From a checkpoint of a small transformer trained on Wikipedia.
Size: 16 layers, width 384, 4 heads of 64 (1 for keys and values), MLP 1024 SwiGLU, vocabulary 7994, 29M parameters.
Each number is 500 + 25 x the weight over its row's rms, rounded and kept within 0 to 999. Layers, rows and columns count from 0. Numbers have three digits each. The size before them is the row's rms in percent of the matrix's.

# layer 12 MLP down (transposed), 1024x384, rms 0.092, rows 421-457, columns 0-127
102:546488488531530483516479495496517488553505529538493514494512513492466512532481509497461489506489499483557490513505512490500516484464511477490520484472514495506558494484486507462538538487490483496468559457492464507481505518514469446515504496532480490501489479508535517528511495474475504483465517526491485504479478505516479497502495512518549537490490522496481452521471534505482544511505
105:512511527492545521493499513455471477489497507500491540517557466516494479489522494463498482495538507514498473535524477497473526480453514494472479468507516513499473495491550528498488470475519523484549554528503497512488495480513492499519487526465527507514483483501451444511502501513492471457484497513525453533503435476489511515500498492529473505534507515521523502486496509505468473493510
100:484513451486507480498508508524511527526521509491501470512496487528497545468482507459481514480504457515462506510450473515489462476484509521521502501530512557538495515548508487526500526515487489451486453524516509534500532536478499502497516518524479462454505475477542478520500496505507516539503484506527503468518533478479486553538485493477543507467500487487499512529493503505545529544443
102:536518475519471458474529475517532503436531517514520519506502500472488493514498518490528453493476498569504530466512482506546509483549512509488481543484474434483491524495507486500466472464539508505527497499534504514531492528505460501498498509498520515488517526483496523486480464512502481533517474540496477479491488448483489497508493527482463508484486462512494532471476527476476533436517
105:480452501505457473411490514517511499463501533491495477497530540490508492514473496521498537507507480526524532536487513523493520516503503497487500490484489505487492530521530544438487514527517518488515462486456516475515519555498511526511519534482548510472530464520466530471548519578478504527498521486464569491505502526513512490481515497505536453521468529477451473513481525519486512536523
107:526493486490481498493507506493505522502538497469518516520424510443508469528510499501518498520513468452521530502496520497510471459509577494452507514504496478488477478507461493463490478517543504516503516502502511459509500464504512501499523498494500471521500487515654468528511512494486529520534480487503508485545493517524544496466493525536512533535548511493496457484536471526499507506514
103:522470490510528497510489533459503550528532462461506497480431464492566459529471490489505504532495514494471477486562537484502498459508516466479491480513524523504533462490485456485528533459499481535488479459519540446499450504488497503550479502505470524523485526448452489537497477470466464500505491484495506484533518518484503507477494519496507514469530487517503514512549482533474474488492
107:537490485520436496504523500479513478458515488454502484470537515482517524475520443483505495484472493508466517517511485519500508491511515513511530504521472468505477485467518525509467471480476510491523479481496474492503497427516478471488473532478499484502505470515597483522499488468523522529512519476480521532478495515521493454486530560547486526467498506488493504508482495513511523526539
103:497503537509489477518475492505486477507456502469501514515534524487532509519468459487494464490543511483505538513461496433533468478507509488509524480537511497514521530490485484509494503500548506476483483498501517517518480485499514470481523468526578531506514505491472451489450521537485490527554485514462507475524493493465488531499506516463490485510499495519480463528509504537559484503518
103:502489506499539546472478442503487488500528496519492487477510496517454483486527469516506530504508497503509539506533498506486491466482489457503510524461539506461534509532462500488541512480562506470519483512533455474488508509489487473493487555531507481484480503472497457496486480482531485474542491511463519462502478504472472475526471495460441508491471505519488525527495463476504513505478
091:498475515509507467523526538515526502519520511494488502494465532468494497533468517482515541512467515498486527511516488499505509541485484462539486453529483501500515526484503502489514498468484501526559502493499523490477498497520517509502479462496479532509481472472499493471468489505545542522511508489519533469507538497483494505501516491511521468488508436511518499555497476488510472509493
100:504468548467492502489470469510467446530499513503500514509515525487559491471496468519489496473502490474479512530511532545553513494553494508473529506512492495512525499485496493523534522484498481482507507535504546555504502485531452462516469491479521510509481483506489487488480478461534553542547532500540498504531499535497476510497506537449526529524498472517524505531497536452527459525521
102:514461502516485566459522499508498533519472492517513496458514482547509469469509499483561545491505530489502470489495494490472458492517514470482469484502488496515524449493502534487520504518537495562478506504510522483491505510527503493508491482513545490511461511533401502469533512510520501512503532507483571532482486471451503519471503492501432487487514524539517474487483493462516493488500
104:530516493490458532481465527530464519506508528496509487522510548485491489507495510513461477512495513478507468454487475488513505518493490526501498548511500514478456482499508491553477541518514450477523497510528499572511516567500498509479499499476525501520511487475545507526525498477459507476481481447495523484498480495479495453503536503466505497536514486475500492495544503490493525486479
101:504488472542498472566506513554475504483506486472497526560457529514515521485499489506510555523521472508490481544532530546508472525460546533484480522523481515489506503473503482488505490462498528491521491468504498500482460544540533517543520501509521499473461506551503470511483514542481540463503475500494487447504481538515471496472544530523489496538498499495494499494488503477518527501483
097:473508512481521444493484490464508553489516440552440538514514457524503487486510534486526518464467488473483463483493505504486494475494517495410491541520490489480494424495475540483516497472544514535490473522475492464536533490491533483518511526526517497505494511478517512488520504476490499453512489466487484522490526547507532504478492492501499498469515496465507529501508506501503522534559
100:547522517523520487503473500504497471493515493520496450512449490481494470495460466506527529474488490519509490445484571507452436503506495454525469464483465491492535523505509463501544508497486481507503483518522444473479550489503542473484503466471518482505495500520539488501520492539543470518488516514520533492525476467491500494549528523516509474439494481486489518522481515449504480463455
097:453502514486465501536515517485522491498508467553480487543494506505524564517534514479449507502480520481570500508497532504528497501497485471460470533502477486460474464480477494491511481522501471500459521522502497520487545504497501532508535453514532507499510506484490471516530502526491492449497474478466509505506449517566525556539487540479516506491519511507484486483505514462510511515558
099:507511496504505504497418474531469500498504509485497509512543492494449504487508497451515478506563545430527495502493507509488487507487501535520518481493537478512508478503494484493505508510501479544487499517534479505554466535498513531509496527519491512528542506517512481535487527549509488492502523528513509516490507537540499505497501483514507520526506579500473499496469506533500497474423
102:459510478513515462533539469505496516493476535522476453504485474537469510517496500451506453496467457501538502462535489519524520527491534471535442506486483561483520523504530477532517499510493510431484520475487532553481517538507512467493531474450504504480502506534479475502490504438494489469463494531479523535477560513479488497475533471492501513471501496475504516507486549495452470578472
107:481534490522483479509528490442526460492534536501467457513507514539484526520517526485507482453520536531511439490528481499500578494506519508493499482500516497524496474504520495517459510542458476495467472509461516507537484503495533495497491447516538484518467531488523494504502534483511467528513518501497529550478470479470528511508470466454466480481512533483484480528466497587508470525492
100:489466499489509483515557520445477472518512490501510489512512541491520503505511499538500500490509493509543518433515550462485568498448508513495469546495548475511502500509509457487455488479506513453519503493523504502500494518487502499509459464526535541495503512511527530523485485510464511518519489460497472509473514475483545546486443467528485498503501478501504505462492480475510492523468
094:477496479530478510511500507477471522471509529509507532521476525506484482515514499515536498482479484554455460506507528486517530536475504477515460525503504453474499481537469496519519513483460472484460495491529468518505520538477513509498513516492504518489506528569451450505448481487532536481468456508502493493528560490521474495479459533492498513528485481485508472527483523482462521490522
106:522527504484521473504512511498513530456525520515489517529519482511504519525542495508478466509530551523478522463447526502476536499478499492467490482500461483467482506513520472481480467460493521481470486515511485480489489501530511472508509504482511492477494513477485496489479531506492528483512477467503536459482502524517489504497494460491533481462487493550480554518480501502481533502538
100:507505518498532463471510474496453505530482460478556551510479505542530525477478495535531457513465472545501434582511507463486540468508490471493499532489487505527495503522492513507514482474488533480499496537478501496485483504489496455524502476473479494523502492522465493489539524511551477488515481514519485511524513489481520530525574459518503510529508502472487553464501481518523529488502
096:557555566438502503521528487475526549532504525510489539505518491497501450551471529497519534511464551489491509519458491474488480508534540485487492534535502565534495501504503511483467473515521473492505483505515485518491535475529495470447474491491508523505494504450550465514526519481455516519497496505493507499517487512514468523478492465494532502499471508479478506448495527506519495488520
103:520498456485502499494476484539487478452419512499556496484544503520501499515562507537484492510498460465511495474513514562493495492510522517461479507478478491550490476546473479537489495493469487522498474504488542496477520540495522500509528510481500525535547507469540498546488517492499524485514508480485497487524528482542535513489524533482536529534489451491545467504443447539492489491517
098:500493530540471487489540503511457518517546461480481483513429477488525533472431490504527478452511516480482475477502474502479461459486507516510440514475560493511473463541527504486536517413519488480513485474503511511480470432518511466489487475553463503485501539489452525462495533492471502535510495477512534479479493458502491479530461473510502479461468556506499521471540458511488517506495
101:494517512492516485479505523503510441521519538463478492494466472509469464554501491534509517519514497507530552527488509530509503533519479490457502532463497458492499516488483455513506503492542473488504497504495501516531538465480540493471486454499492494499503519497460568493497474514469496508530518526509525491487500492485542531518536524519486518526512519510513500508461522468521511513476
100:501465529554491514519496435479501514550491483486499505551498465526503500523476538509463504469532454482521531459482505504485482476499538473536480466499474536495469484508502496511485558502505511528561510508462458536479527467521484532522504506497477504494465494508525491457508505519523548487495471500484515475444488492509478526495494495528471518460442458463512489482491459498509487514513
095:495504490499530477524478497485486456514534410535544507519494506473475573486523478492479500442511526507541487483497459487530458471529451480493523482506502534494513458498447473489524522465556482507499492466464493513535506510479491526504534419486482486466488488508465468513439495509491479472529466496506468472528508489453512519525523474537468513487522503483526496462509542509489517499483
102:481512488493492513546476504497528536518515502471466501486512497525468466450536510520477482518489520537485487502523528471506485513518457489499457486495506491494482528498572495488499502512506508481450502487510494453502464513483457490490539478466471519462476508472414508505509478490519513526494527461516532459508504526472484484500490506518545529516494464531516542501510469512461542529534
101:512506537505486510499508458500485510506500511522510501529501484427506520502537494497507509517502481501516481466505516518458541496426512526514510575507473477514507510469549466553509504510475517471470507485519485527511464544501456539454507510541466495452470469549481477514457555502456491482511499498495501460490479438484535523550530496519456503512492486500479522479515480491516487550529
102:528485497509492515486509513470501527454505447444514515484458532448524479426522475501498498529534479512491483504467500524437499491490483522562514522476536482468495460500471498504479514488507503515477502465491505475456497475548535511492498515492508489504498511502543539476558489447486490498542489543493530502469474511559467487473484510461471500496441494503487522511522544529502518505497
098:477490459476486495484507507512485486475512492533459525480507520491463534488491529475481458488496478461535465495475530477486522491499538530461502520505504508523496486497518504542505514487496536460524513486483476496504498452510563493532536554472493489460455460511489501452511510485511478511501538496499500541507482530500505495506541487513480500476525521512488509541480461495481503478515
105:502468522464414496488471494434516472558529499477486512508516496479515490466475519494487546513500496483523502529481528519493450525474504447481507471502541487494475518487498509480473517507558522519459513502462534477518505546518511484500507491516471497495509499485490524528449544519491493496488469503510495496505483504478526498500510495464492529525524512481471506537486545502489481493513
103:479465501498547510516511489518484503518483489492507506491496511505480518472476542460479500498493497491469496461485453507551533497480509529496462518531510491563464466443522487466546602530471497530423502506531499486494471520522495511476486491451497469510527498492516506523482491498490461530575500484482471497506497507524462493510488487482473490466488476503490508520470476511513503508512
# layer 12 MLP gate, 1024x384, rms 0.092, rows 422-457, columns 0-127
100:508536487473517493509507481506489530494507526517490488468507493481446466530514490506471479530486469533487478482514483527492503470471481506448519496487492565529483460461540499529491518487510474489476528509465482492500491499537544550520476514476528474501544501517488498487520481498522522499523479491509501528492516482507504511526484539541507424468548546502497502462514495479534490498495
102:468484451520472488459485528494525518495530495508553488519504493510502524510540507469512477491513516539538510469481504495459479487512455509478490475501511534481465535496508551424504441478485488500479446514478497508519493478454531500510479564502523499533506511526505511513461467503482480524508466488482495520473519480523493503507523544488519493520474509471477502531546544485523552526516
102:469471492494492530508551483468499504474460494451485510500524529478504468466556483523478523448486510493477550512497514464494471479472449523459528476512465531506519446544507468503495545481504492467488530591513531507474495477564517481479467486477510558510457492519518495540535519520544510508489477503471528489535534534506498544478512520515510486485476497533479532491516495510512486469486
100:510476504518460495474514487518509552530480538490499519530498478521494463488555485516483490489512470477460494519505482448482490476491525562511476541499532459508473478483504501479504475489479527470518472462499536497483509526490498487482493494495501456491506493536535487452534534487483505503500513429522522487532498468473508515543489463463517517545482485504492528497498531536481523465538
097:484494501511498435465499485494511547511493539434501485493489506477518472508509527510515499464539539475488452504513484517513502490488497489524503424509471520466498496468490467521549511472510505493514515474510548463500507510513509499497542484527505502498477479496485470508522459527492488484505540478486506539483501488536473493507536499459443475516505471498498486525481497523491495495507
109:468520512526555502476514501482493486504506465516535493519488517482478497536490545448471513540560453520462493512522466517501517502496490551513512516523528514507528482475527487510512488525490442529493490506496482495519514507497506505474561497499569485461483539516565508502524462481501475500539518497490529501540540487480475485530485500480520515552507476460522465498494453502525493512488
104:458474513460490462499489540496502511472553534528503469477517558463568507494486508495503490501495514501504485543485466491494515480502497468467514473516493480534480467503491490523485531526471499496513481541488514520485452496496487541487490519532513475510515495500526540498478547470485502513466524521512536511487541477502519498490496521517495493489479488473509515491551464537459464501540
100:497496511475526452442501474486490508509511503532522508498494534443518536490492520545499502481504526500485439540498493539488483464502495494503506488503518488483487517492498533501533519512515528473544499486501509473467472467485488518471483533480434485544514503480534542496518492518511509508483550444495479507484527552488448501534466534466512452507519510508499523455518523499515504498491
102:503501519500507454450507553462540503499504482520448506460530540506496527524498451538509513477523521490525513504472496465484529503495536536539476481556464558453494511487535475454512499518521511554504540500452484534489509515515495488489470482535496505481496499540497513530511534493504466516422491499479476506444476539493538523493516538496517487486541484499533483493485480500471495479456
096:529496491498473476529509491478554460489540500490500497522452481544488497483493500489508483486568493473508520477494508472519481512480522478507501493495503507498489477487502506472513479517474514528490502483458514493487472504440504486517476503484462507511499522479489483504541528482503481498526449525498473522494480488520492504516506495498531484458543496455520478468509549468517495484525
099:480512504512545510529532527479508514529512503484515480500514463542521541499502488519514481529459478494531480463533501469467482532473547551478483498515466548491527469497507490506518492490499513495492497506519487479503513547484538552511457510544457496529477516460545491524490522517480476481493502507527501474482529506509541509503477528508515480476506487535499534483467457511505514504538
099:539542518506507461470481572536524468510485535492528535504469499479500545506491454484476540554576486495511498504527489507502512533485533448467497542527516500515483516499490479507492503478476501476519509461515512463550499484478531471498537474513504510487465529477520520494507508479462542507489506490471513506480510541455502446545479512491517488468593500518498527544475477528462513524520
098:515527488499483525500514471501470477542502525470526520536539486524459462517527490508504522474501496464472525488487491526484538553469503566529525503478497477427515526502502463531452524508496476487484517501508529510496479503481532474471478463485535497480489565523512501551508472553534476525562497488513514486532527494506522490502534530472492514486501491472451501495501498481485517473485
100:503531468509501561479450530480474511550494569500479489484546512476517531491484506511523505513535491506451474499457490488478466475500488491511560500542491525516518491512487518501477432459521508496491517506488474531539493512515506502524516509520476484506495499495467525474522508505461559485513517499496528550528487515515448540516493502527493512528475509556518483560494491543497502533482
097:509510552461481493491500518514490515487513480539456492547499516503497457473490492493524492468533477470536553481506501521513474493480483496507518465467501537482452471548519520538486526501597500513482489516492515484476506488515490496490521495497534534493475462530502547506519536485537519462490473529508495501496481545488526500534453469536521477511485468559474471521500508494546533480464
101:470550494414554506479493495457504524478499502451470505484466504521510472518536511480469482505523522520497481511500510499520494508511471527476481498478460484506514521558501499548453504512486498467458501503527522521489510523494514513496532513486519525519482504521499505545485493513510548500500553481487513501529476522455521489494460532549453502470511543490522433518497449545505474458497
099:541478527493497501485467460479492476511510490488511514529485488482496512483516496469516447494504513509516488565488505494539503486464514472502482488475523517486525523542465530484487551467425488518483482488506512496490504505514503500532481449519491498483480484464486451501512528496496520492493506536471524475504555519542428454523490471481459480513497535536497483486461532515499529502499
107:513452461484438462528476489532517524514450518478500511519528492518509526468532497493513497477487468501428504542467510482518518502507519494520539513526499500507525470478493517460503550519504484516502537490474507513456520519459546494525505543521515483509487541561495510525505499433514493537466506476490524524499521411493514466476483505479543504523508487495505466500446488524499523508497
102:502511487509465490511538481488518514459517508521515513494517515492511501477523504475468515518484496524483516511511449501507471489547500539486464470505461507480538502527518491479503518491498523468464471511519525524486505497497559459460503507475542520534508520498526457525475463519486464517516538540537503502482461490571491500505476448477530473520507555526490541503490531447501557508504
109:468485465520525503497489471456495503514525524486490515507540534472436473511510480533554486492464491509486471486497484484487499553544463509522475502540521475474461516475517477524526494489441502486529503471519476499525499507486491505444481534469468506526481523555519501480507492536472506479495507550525483519488451506434505466518503487530483478512485538510502521497513469497541503529489
103:501499493513480473529490497486491524526438521453502528505475457501504514466505483521474526487506492494493479488429525475497497536477478489486510503504510492497508492531527455452475520444516479496503475477524525481499502537458463502470463489505476467539474500491532516487525511534543481537478486486520524484545475496483521473492522484489499450531512455493505493512505476516500464510521
097:497512499490519476476514521525529462505493521526521501493502524476450486524472449457495524500506514463479485459500487527502504540539476512461526537441505537494517478494487479464501497487491494500497481471472501510504505491506550491495489486493519491478455475547536486482499467485485477494475516473477520512484498523494470492517467499478487474500505502470470520538529499520468579525533
101:510480513465511497510506528575518517500491509517530496519484525473467518442484461473492490525468485472507467491526505528491554471512540533546533459529544474493509494434533550500483484513495488501517476467499505505517525510504502519470493532523508528537515471510478501505516514503494490483496481526537514537514511459485533503501482463449502521499455491495502452461532501493497548489469
099:494480484484495518546490466490519506491524527509453454508472483504511525467487552512498504504482516482523529474484491518475478466530515488521478477514491505508504488524509467527484550432496557499473504480474489492473529527463444528513540517495510456535506479536498510501468492512484504526519501516486507475500522500468533532523512483490527477526512510520499512531485522538442515454516
101:490518554500562478507487490471512479496510496506474481513566522484520497525511460499484484535533484460497544493468504482532545494510543491475501530457481474481504514508519464450508502474497515445488518508470519514481493517487525564493549533475465476495548479519529509477491532493476511465490499494504526541515475477484485523521450483443527487486503488447502450518537519502536482514466
102:517489508509476500514504477471463495481511515496515467523502495525515505469505520516488544433466521510491537469484483511479527515530524553519494483513506516538521514515528472490500481465518480553509482457505453531485512529527495473480505452542519517493517493482480519522485479507502511485496437556496478507462505464487466496527460507544534502525476503471505557501448501481519540528479
105:531472460541493495473506534497500515483531518481481536505516491549478484513523463536503497468490481476513534504463515485470455522487549460524480477493500546491517492457478492474462512478457501532481502496476487494487527514500542486512518520490507513529523495516492459515526503468475542471502486511480484500529524512497491456467509473451535496509505511485507504521546488527474498464479
100:522506482455511531487469513501502495492536536540504479469508467521457514495516503516501456509527487483502497521489511522510500520498475507494527499500459492495543547474492480481498507454492512505482466473513425496521488530504467527515514499488458549504459485473561479496520548533537494497519500454496480541494507500528478478513450490504503482502504449489499538468484508523460496494475
097:510477512521502535476472486510457476509508531520518506443555485483487507525504464490538449487479470462477521463488503516494518504503466522498502520457515490526507527541499495533492486529522507531504489477524499507510487479529524474513510491485504531491500554531490474486459511482515514493505515482514492467511569475520498515550515503520516479531501496466495458464539516498453510490512
097:505525534467501501542494531520513512458483498465506494510502516519505487466488532500530497468512516495530528515481461502502503519493491545472520486477544560531498500522484484456491458495511454485455526500435532506519508477530499514470462528476510455529498478497514522530475493514516474487533458500542504551533474499486495529539454508479478486489480471515499488535494491502501515554503
102:486511538478513511471552497479498507495512525551524489492541534521526515467490556460467486495472488474503523432496472498488487505535518482455493513525550485545519518539487463551532501469513539529488469540490483511533553519507504483534499462506488540475536443485519541467462516513496480538473530448532521531525491522476484464491530506498444531523488486490471460503500471533509531527527
104:489518518480499466538477499527479504500494491509519504482530520521489544512500513506494501540484496497506527472506530532490496502531502498448498513506516529520433463563526544459491446505527517460481493537485477516473484489460474511493488497442468476473497461501520527450454515514484475488504450481479550497496472521453524500517465490488466515542508538486483538485467526474558511502493
101:534511522545440520489481501469471492538527558499525493580528542498506498497546487520535525481523507514518469479535470517487510542472506511538502524471515485508485535487456476508530478519479511503487538526498479471474492464537513487470487526524490537526493506519497487505500513500536507513535533478502540522532471487518484473512482499502473515520510529512490492471520519465461514508545
096:529506538489511518502457509499426505504523484502480473482492491481516532525508523444578548499531519506480467496520477502494491471500469471515495513487546523485496475486492470493491532501491498469480455501479522487490483483479509509442485443502516474440476503495493468502542501523496503529545551485507499512510517530512546516490565513526475533507517514502454525468524450524501501506504
103:463536512539533517455491441524479491512489501529503509496500519495491494522545531496483504510509476512541502500515511493514452473477480460499522458510512479500508516516485506523550519508510490479516512514486525456527494514564448531503525464488544519518533501511531476516494510491528510460505453535494538519492484474434475487482501474501522516516512509559496535522412486545531504505481
104:522521546521479522496475553480493519466525481499487518469520468503477520476545526524503507491513484524529518484513483507484472503506545440502499467521498558478497490506504520498497492471499505478540526529535513464494519500463495518525515472554476488457455455512513493496507549462489544458466456513515532496528508548462490507471509531509516479527545517484514493552489519520510525480501
# layer 12 MLP up, 1024x384, rms 0.0976, rows 422-457, columns 0-127
100:466491548465508464480526487546492526482483507456489474539480543505556518497503491522483466485469552497487494509478467537468525515493515508468505490515475472540530536510467523459455514534484515506461510512557529515482490484501500502516528518503450534550494483459470465492467495540493491502536497495514503529488475448504514460469490505438509469533479496518507513501482489470507472441476
102:491547557476495518467521469496469561530502495494526485501470439482503512455488521514479493504456473501524492475523514486501523490476476513548522519477493540517508511511547495483506538448477480512478507510501524535477542491476511474524550501536494496465515517488477494505454516483484489507488546497482492470484499471506493497539473504457546474486476520475534489558476503510472499487506
102:519478528517502469508490498500469511502504492509499471506479499502522459526478482495532523535508488524489521484543550535513518528507460508505498512509473452545486522513499503502475498402508493508492456461486515499588501473502513494473479551491496486503470517490468475524530493537502473479497517518516498522482508502512481496524537523509493472488505426483499509467505482454489452477519
104:479471493512527475485463519470509492492526532504455497514525504452526516458517512517493500528513445510494555538538477520488512520509446526490482546510560528488481512486463526481490463492511498474520485475499497482527519522465500505469502482522550486478503520507480490472506474509515522471548507495529531481503515515501497466499471508500527468530519488512510495464476547502512494509520
103:525525479546494509509519474555512456463523514504512508471539444530439509522517484452503556521529505528513515532496481473523501505518476468488501496458526508518510477489537490452489523527465507503524513540450502514498547483484503482491450434514510480505542496490550466512512531527550513525508528499511496488488483527505484474463556442510491494485530493495530469502521497491531506553535
106:532482497483448482509520491487521474498478533503515503492523470466492516459496527479491558537514460464496488564493501482492492500491463502491531506533495467502505473466523511493489515477480466521484454454538497453517502486517526517528521483505507478533518505463481513473540454509503493523462484477481471497505514459450534547503486528550464523448485517496492498464497551496487472498458
103:529462525476467509505526514470517475533474513521502455477509508501486522454477508484470498521477458506507522518507484531515498516510500442561496494502507505538536456526491486473477489498476506509514499486485455532494519471489505507505456556504458466513477503489469509510447483473478503474492473508486509503527510504518478478484486535504507529493551486491457465498501502441513504518500
101:472560514507489501519577464486487472504501495521474529520484473437470504487493505457508441481469497471525518517498503520481474515514499456502507528451519478447494497489483496546488526529508455495463478462499487510485501471501480494525500545516519486520516517522565499460510507496511507502468504469508491487487505524461543478536535502501518512496484497516525487489464496490512529482562
103:439494496545522477470523505481452543522502489529478524486467489499511542518460493520486494508511468469507533485507500528485484490521477497505494508499487516510530487443475502502515517507530472502500521514464476502525554504548502508516510498548484476491523488496483477486522496476532452496482486481488524539529474493493497493435479552462488506513508528533500527492499491489478451507496
095:472491457483533540481497479474426506500545572509508529496550509511520494480550531500505483499483486556488493513442487491475468465533508533463507467494473508495485454487488499499493538506456486475497526535480479508507517490554542529510507528493486484509505542504509493499475516498469503525537495503475490504474498496507462492493503503529542523495548498525468504481505523510476505493499
101:522527528525502502522531483460486483497476527437502504529484554501498460491563504501524486468458470495486507502510478461492449482499503464512490502556513452507523492524508477450524471487484509517550537481463477530516487527493499519511465496515475481495499513516497485505452496480501475483498477515509456483494485507494506540483460502529490480525506507514534540511542485489486481525520
104:466516485518497535520526542544492512495505517506496492517474498485500501495495477466494488537483495476507477492513488463513501506523478511467509471436476503481515480484509479489504517493513509532463510474476522498517515549519522500532465477513528495536456487489478500543480470460524501518480485502507498506465507538463497517520475488528479492465484519483555510495464442483527506427522
101:460514478491508488498521501516488465506548510518514511506497461521503484504497523481539525501488542493503527468516534498474436504486507520550519491506504501494513563520508498507481491517500467516504494516476488525467499506513516480497465532517485447486535479507503516497492463477514513534503470481484461515481522490518459511514497537494472505522451467481473510517531433490456441486461
102:472537475516489452523498501507476479457510534499523506481481512505517520538511522533508539499500491516525511519500487510500501522504510476495502487553497521531489518473518461523463478510526478508503459499501473508457483464535526485512523478506515548502541502489516491535509515465498495496493508523449460492534475452494488464495502500461536521527527463516461494469435466532498496506493
096:487505474477518496521519512467505520526536506505496494478537460482493505485512491481483535517514518484546471477487501493470537502495482497479496496460507463478552454492454485503515470521498487470510507473517523500545523510518506507491513463485504537459513497477517501524574518479474501453513485448458505495508499502505503540502495520506498519476490532472486526541534466506489557523507
098:551523508494510512508484504533525429499487534501494496495509496460492472522516499486509505506497555495502511512513562496517529487494471486475512490501529524472511484512522508477567472523455506541487492521500492493509474521486478463508467469486480497518428507494511535496555508499469509502505551497495502471467452520506540466502562478480491502423534534527510478433506510513471503504457
097:470460484465505493506527522471511498512533486488475499491494528468474519485504493482550477506527508485528521491488528536516457511503484503507483569521493537492506472475515482491488480543439493528553470512520523542476509492525496525497467494502542483511516492473518485518455485492447478545484500445508515516529492509532532510489503473501471490468507534481496570528509475488459480506459
105:469511503493496450491521464484499499537498474507543507496464480492511504512477509476486508453508482516487493514471487507515459494516532483502515443513488525523538483549509470528464480504518500468546498482528495513479505468487520509502526483555501448504511475489472467536548486521486496438494473543483494527521527522460515500520478519491518486513475501520486498492496505546481508478504
101:507486483466476478522480558524502547515489528488486511498548500485520498486494543472489531483514482502507508403487491453493478498503526523489508496474472517505501494500513495472494494482489482492492491507461485484550463508512506499507488492497492479481510449459468481495520541512516501505510449530563485492508518489518507492515485480430495530467522488509506499511486498486482494549586
108:569547498452506505530530500510502501498493491504488486548505520486490491493520501494492426539525493462566485511523540498501535474487481510529509500483515522522478479513462484504478534513442505516450470470521510512475540493520505471463510484471458516506489500469496497482498525484529536489502507498474488542478509492492509461510509490499482451526517531513457497529488495509445505496498
103:453480476516454522508510495465483486499465523496503496443509477535522448536506488482497503509496502475499488509448489498511476523530512486550452503512469493501503516560476520540499470477498534466477484505467477499490476534506467499479483492501516504476510553502502520539510462521490504504467516495473502504462578503493547490523483473480510512492511461479551479479498523462547495492451
096:449524476517491525429502527508472467509520524489502491490505513482496502507471451513520504485523487475479499486458499507495498466473504505527499507523484520506525512439511504524443490516452529521529489496483460491522506527486516463489476514512510430543504531502537459475515512442503513466501433502451479532540525457500568473538506497540490470494496490484530486485483517537499464528450
109:545523526485510511542505505483523523497502474482540521515540446462509505489534516490483480530483521552482483496479516476484513501512466481501473527503488492513482544544501468512499437516483498510502516519500484506513519487476524473489488477540492484477512504480530548480493540496513473524516518535484543477518458527480485513523484478503480464501505529530496548529499531486498479496492
101:538507501470483483484544483484477522531483504531476494477533526524518491547500535461556538485521504475502480471545448496522505515515491521509459489518470493473481530489508481485532536507514466534509541472533468488544482512500512520519506487532466507504536504500521487472507505518520539489495478453491483467467476486510422477561461521468467549498512469545495520544522555483477457522537
091:491468507476473507509499528458479500473500494496500535498462503479425521523484491481473509490519492492477467490487491498469462512531470504508512515536544515466480477451505498509475549504479476480490530483430513474536536499477504454492534518489470514527412502540514502496507515482520476471486515468495485504534523492506529505505505497502489531497510461484490525537479517508512466484503
104:515529496474512491554479521503455472505480511505493483513503502475455526520524497489471510453492502485455520485519501509490535502513496475472454460505509505473486519516516533557550472534517442481554467483516528475453462501482454517468504534474511496520497526533460491489469492524480497486500511476527507530472511502494496532506568500543482504518483465482460501518441479513490494510524
098:490502491526478517507496494528503474477487448508502492517485495514512516488492520491502464530488496496500517467497478509471461513511467538494492524473493508485506489564551524504530522521501500500490466529500535521488476505515474539461520532567473491479526501478501511469476538498525492534472516460505524488443488549519521531518493452524483531512455541498495499486496471495517463501482
099:484515502517481474510504552495543460473455479478494495497491460501504505496554532485480517510515552482494501543492535519498476555515511476459514494496519485488544509494518476516512495463569490528482483467488505527501518456509530482495512478528473492519505442542483504500481505524487505527458490528524498464512517483486531508465530539513524528493502519502512477510534497509520472483488
102:444519521496453506498497495497484467503538488514513519495466477578535515515468470530507478497517509535536505482478476497502529494501510459509496519492513493458550501507487481467482475500519507523517534487496538473588482495471486513531491530497514552542475511509499492509556517485575499509525505467506483517477512557517448474548502502496481468496527506487484491499530481471511515475498
098:499467528521485517483491469527463505522513470461515512494544521513506519544501495517504507493527500503468518478555516524509488525467475503501570465538528476509494527541516525539491497516513458466526521516514505509511481459530528472538467457486483503538524486522513516461511482462538483511503514496479551509531508552480476490525487481494512484481521505489511488517547532473509478457473
104:456476521472468476448466529495458526505519498470438525482506465525487516522471487489498512509499490470500506508541476504499496492502456518517499505507536509482497547488526513532532516464509499524551511484445515441511491471487505482491519490476485496498519508497544525494531503524509452479524508502487510504478496522485500542519486522527543506477502461548558515517506506518491477470494
104:486511502533500490525489478490502503512469457495515565537528507518470525471520479463544484559462482489501461508520492472468494505512460520529513501454521486502481453496530520529450518516546501477486468494486504503519501509496493469476501503445446523546516544469520522534500521518510493418502495540478468496473518483517505529509506477482480474500511525537505521491510516513489472550499
101:523532489487476481445457467504503484503497546505510461523512513520525482486517488504502478518539503485499490481493470513474485498522498515527490472535499452487490524518513509501534502502507490552489548539478476539498499517557516493498497521453488524463494496501515525507449533482509530485529481543483491493461499462509508434479520514515498529499488476503530502487486512530522507474480
101:523505502508486509477467458488476540492474472527504545506507482490515483521544496501513472477477502521504527519508467538490477476507524532530455534514542462499514514500500513567486509494459532506493533549530502491479490477532526522507539490490502523486459511520467485509504520543515425482548507494453476498496495493513488477502514516448458526507488513516513539525478471520490528466502
104:456528498534537490543509527491503498479459501501534526473502526493522501481518486485494464496486484462512538478483475503510542467490521504508467548515471545486468506485490548512480502509499477470517489482445439470491513506494517530452488519472512523485510508464511478524434474495476514450509498497504505508563511529447479503523482521498534543509467487518509498454488479498490469500491
105:514532491529515514499501534535439517499522530479482476500409493501482489475513521459526502534480492480496555514480496504521491476515550475481533497527502498486474505490526504516509462472479531482482484494517469475467512481512518495535510474520475514496497469530470472503477519486507478465483486502501476519531468523465514503517526479497465486535531508501537539461474481486512448482529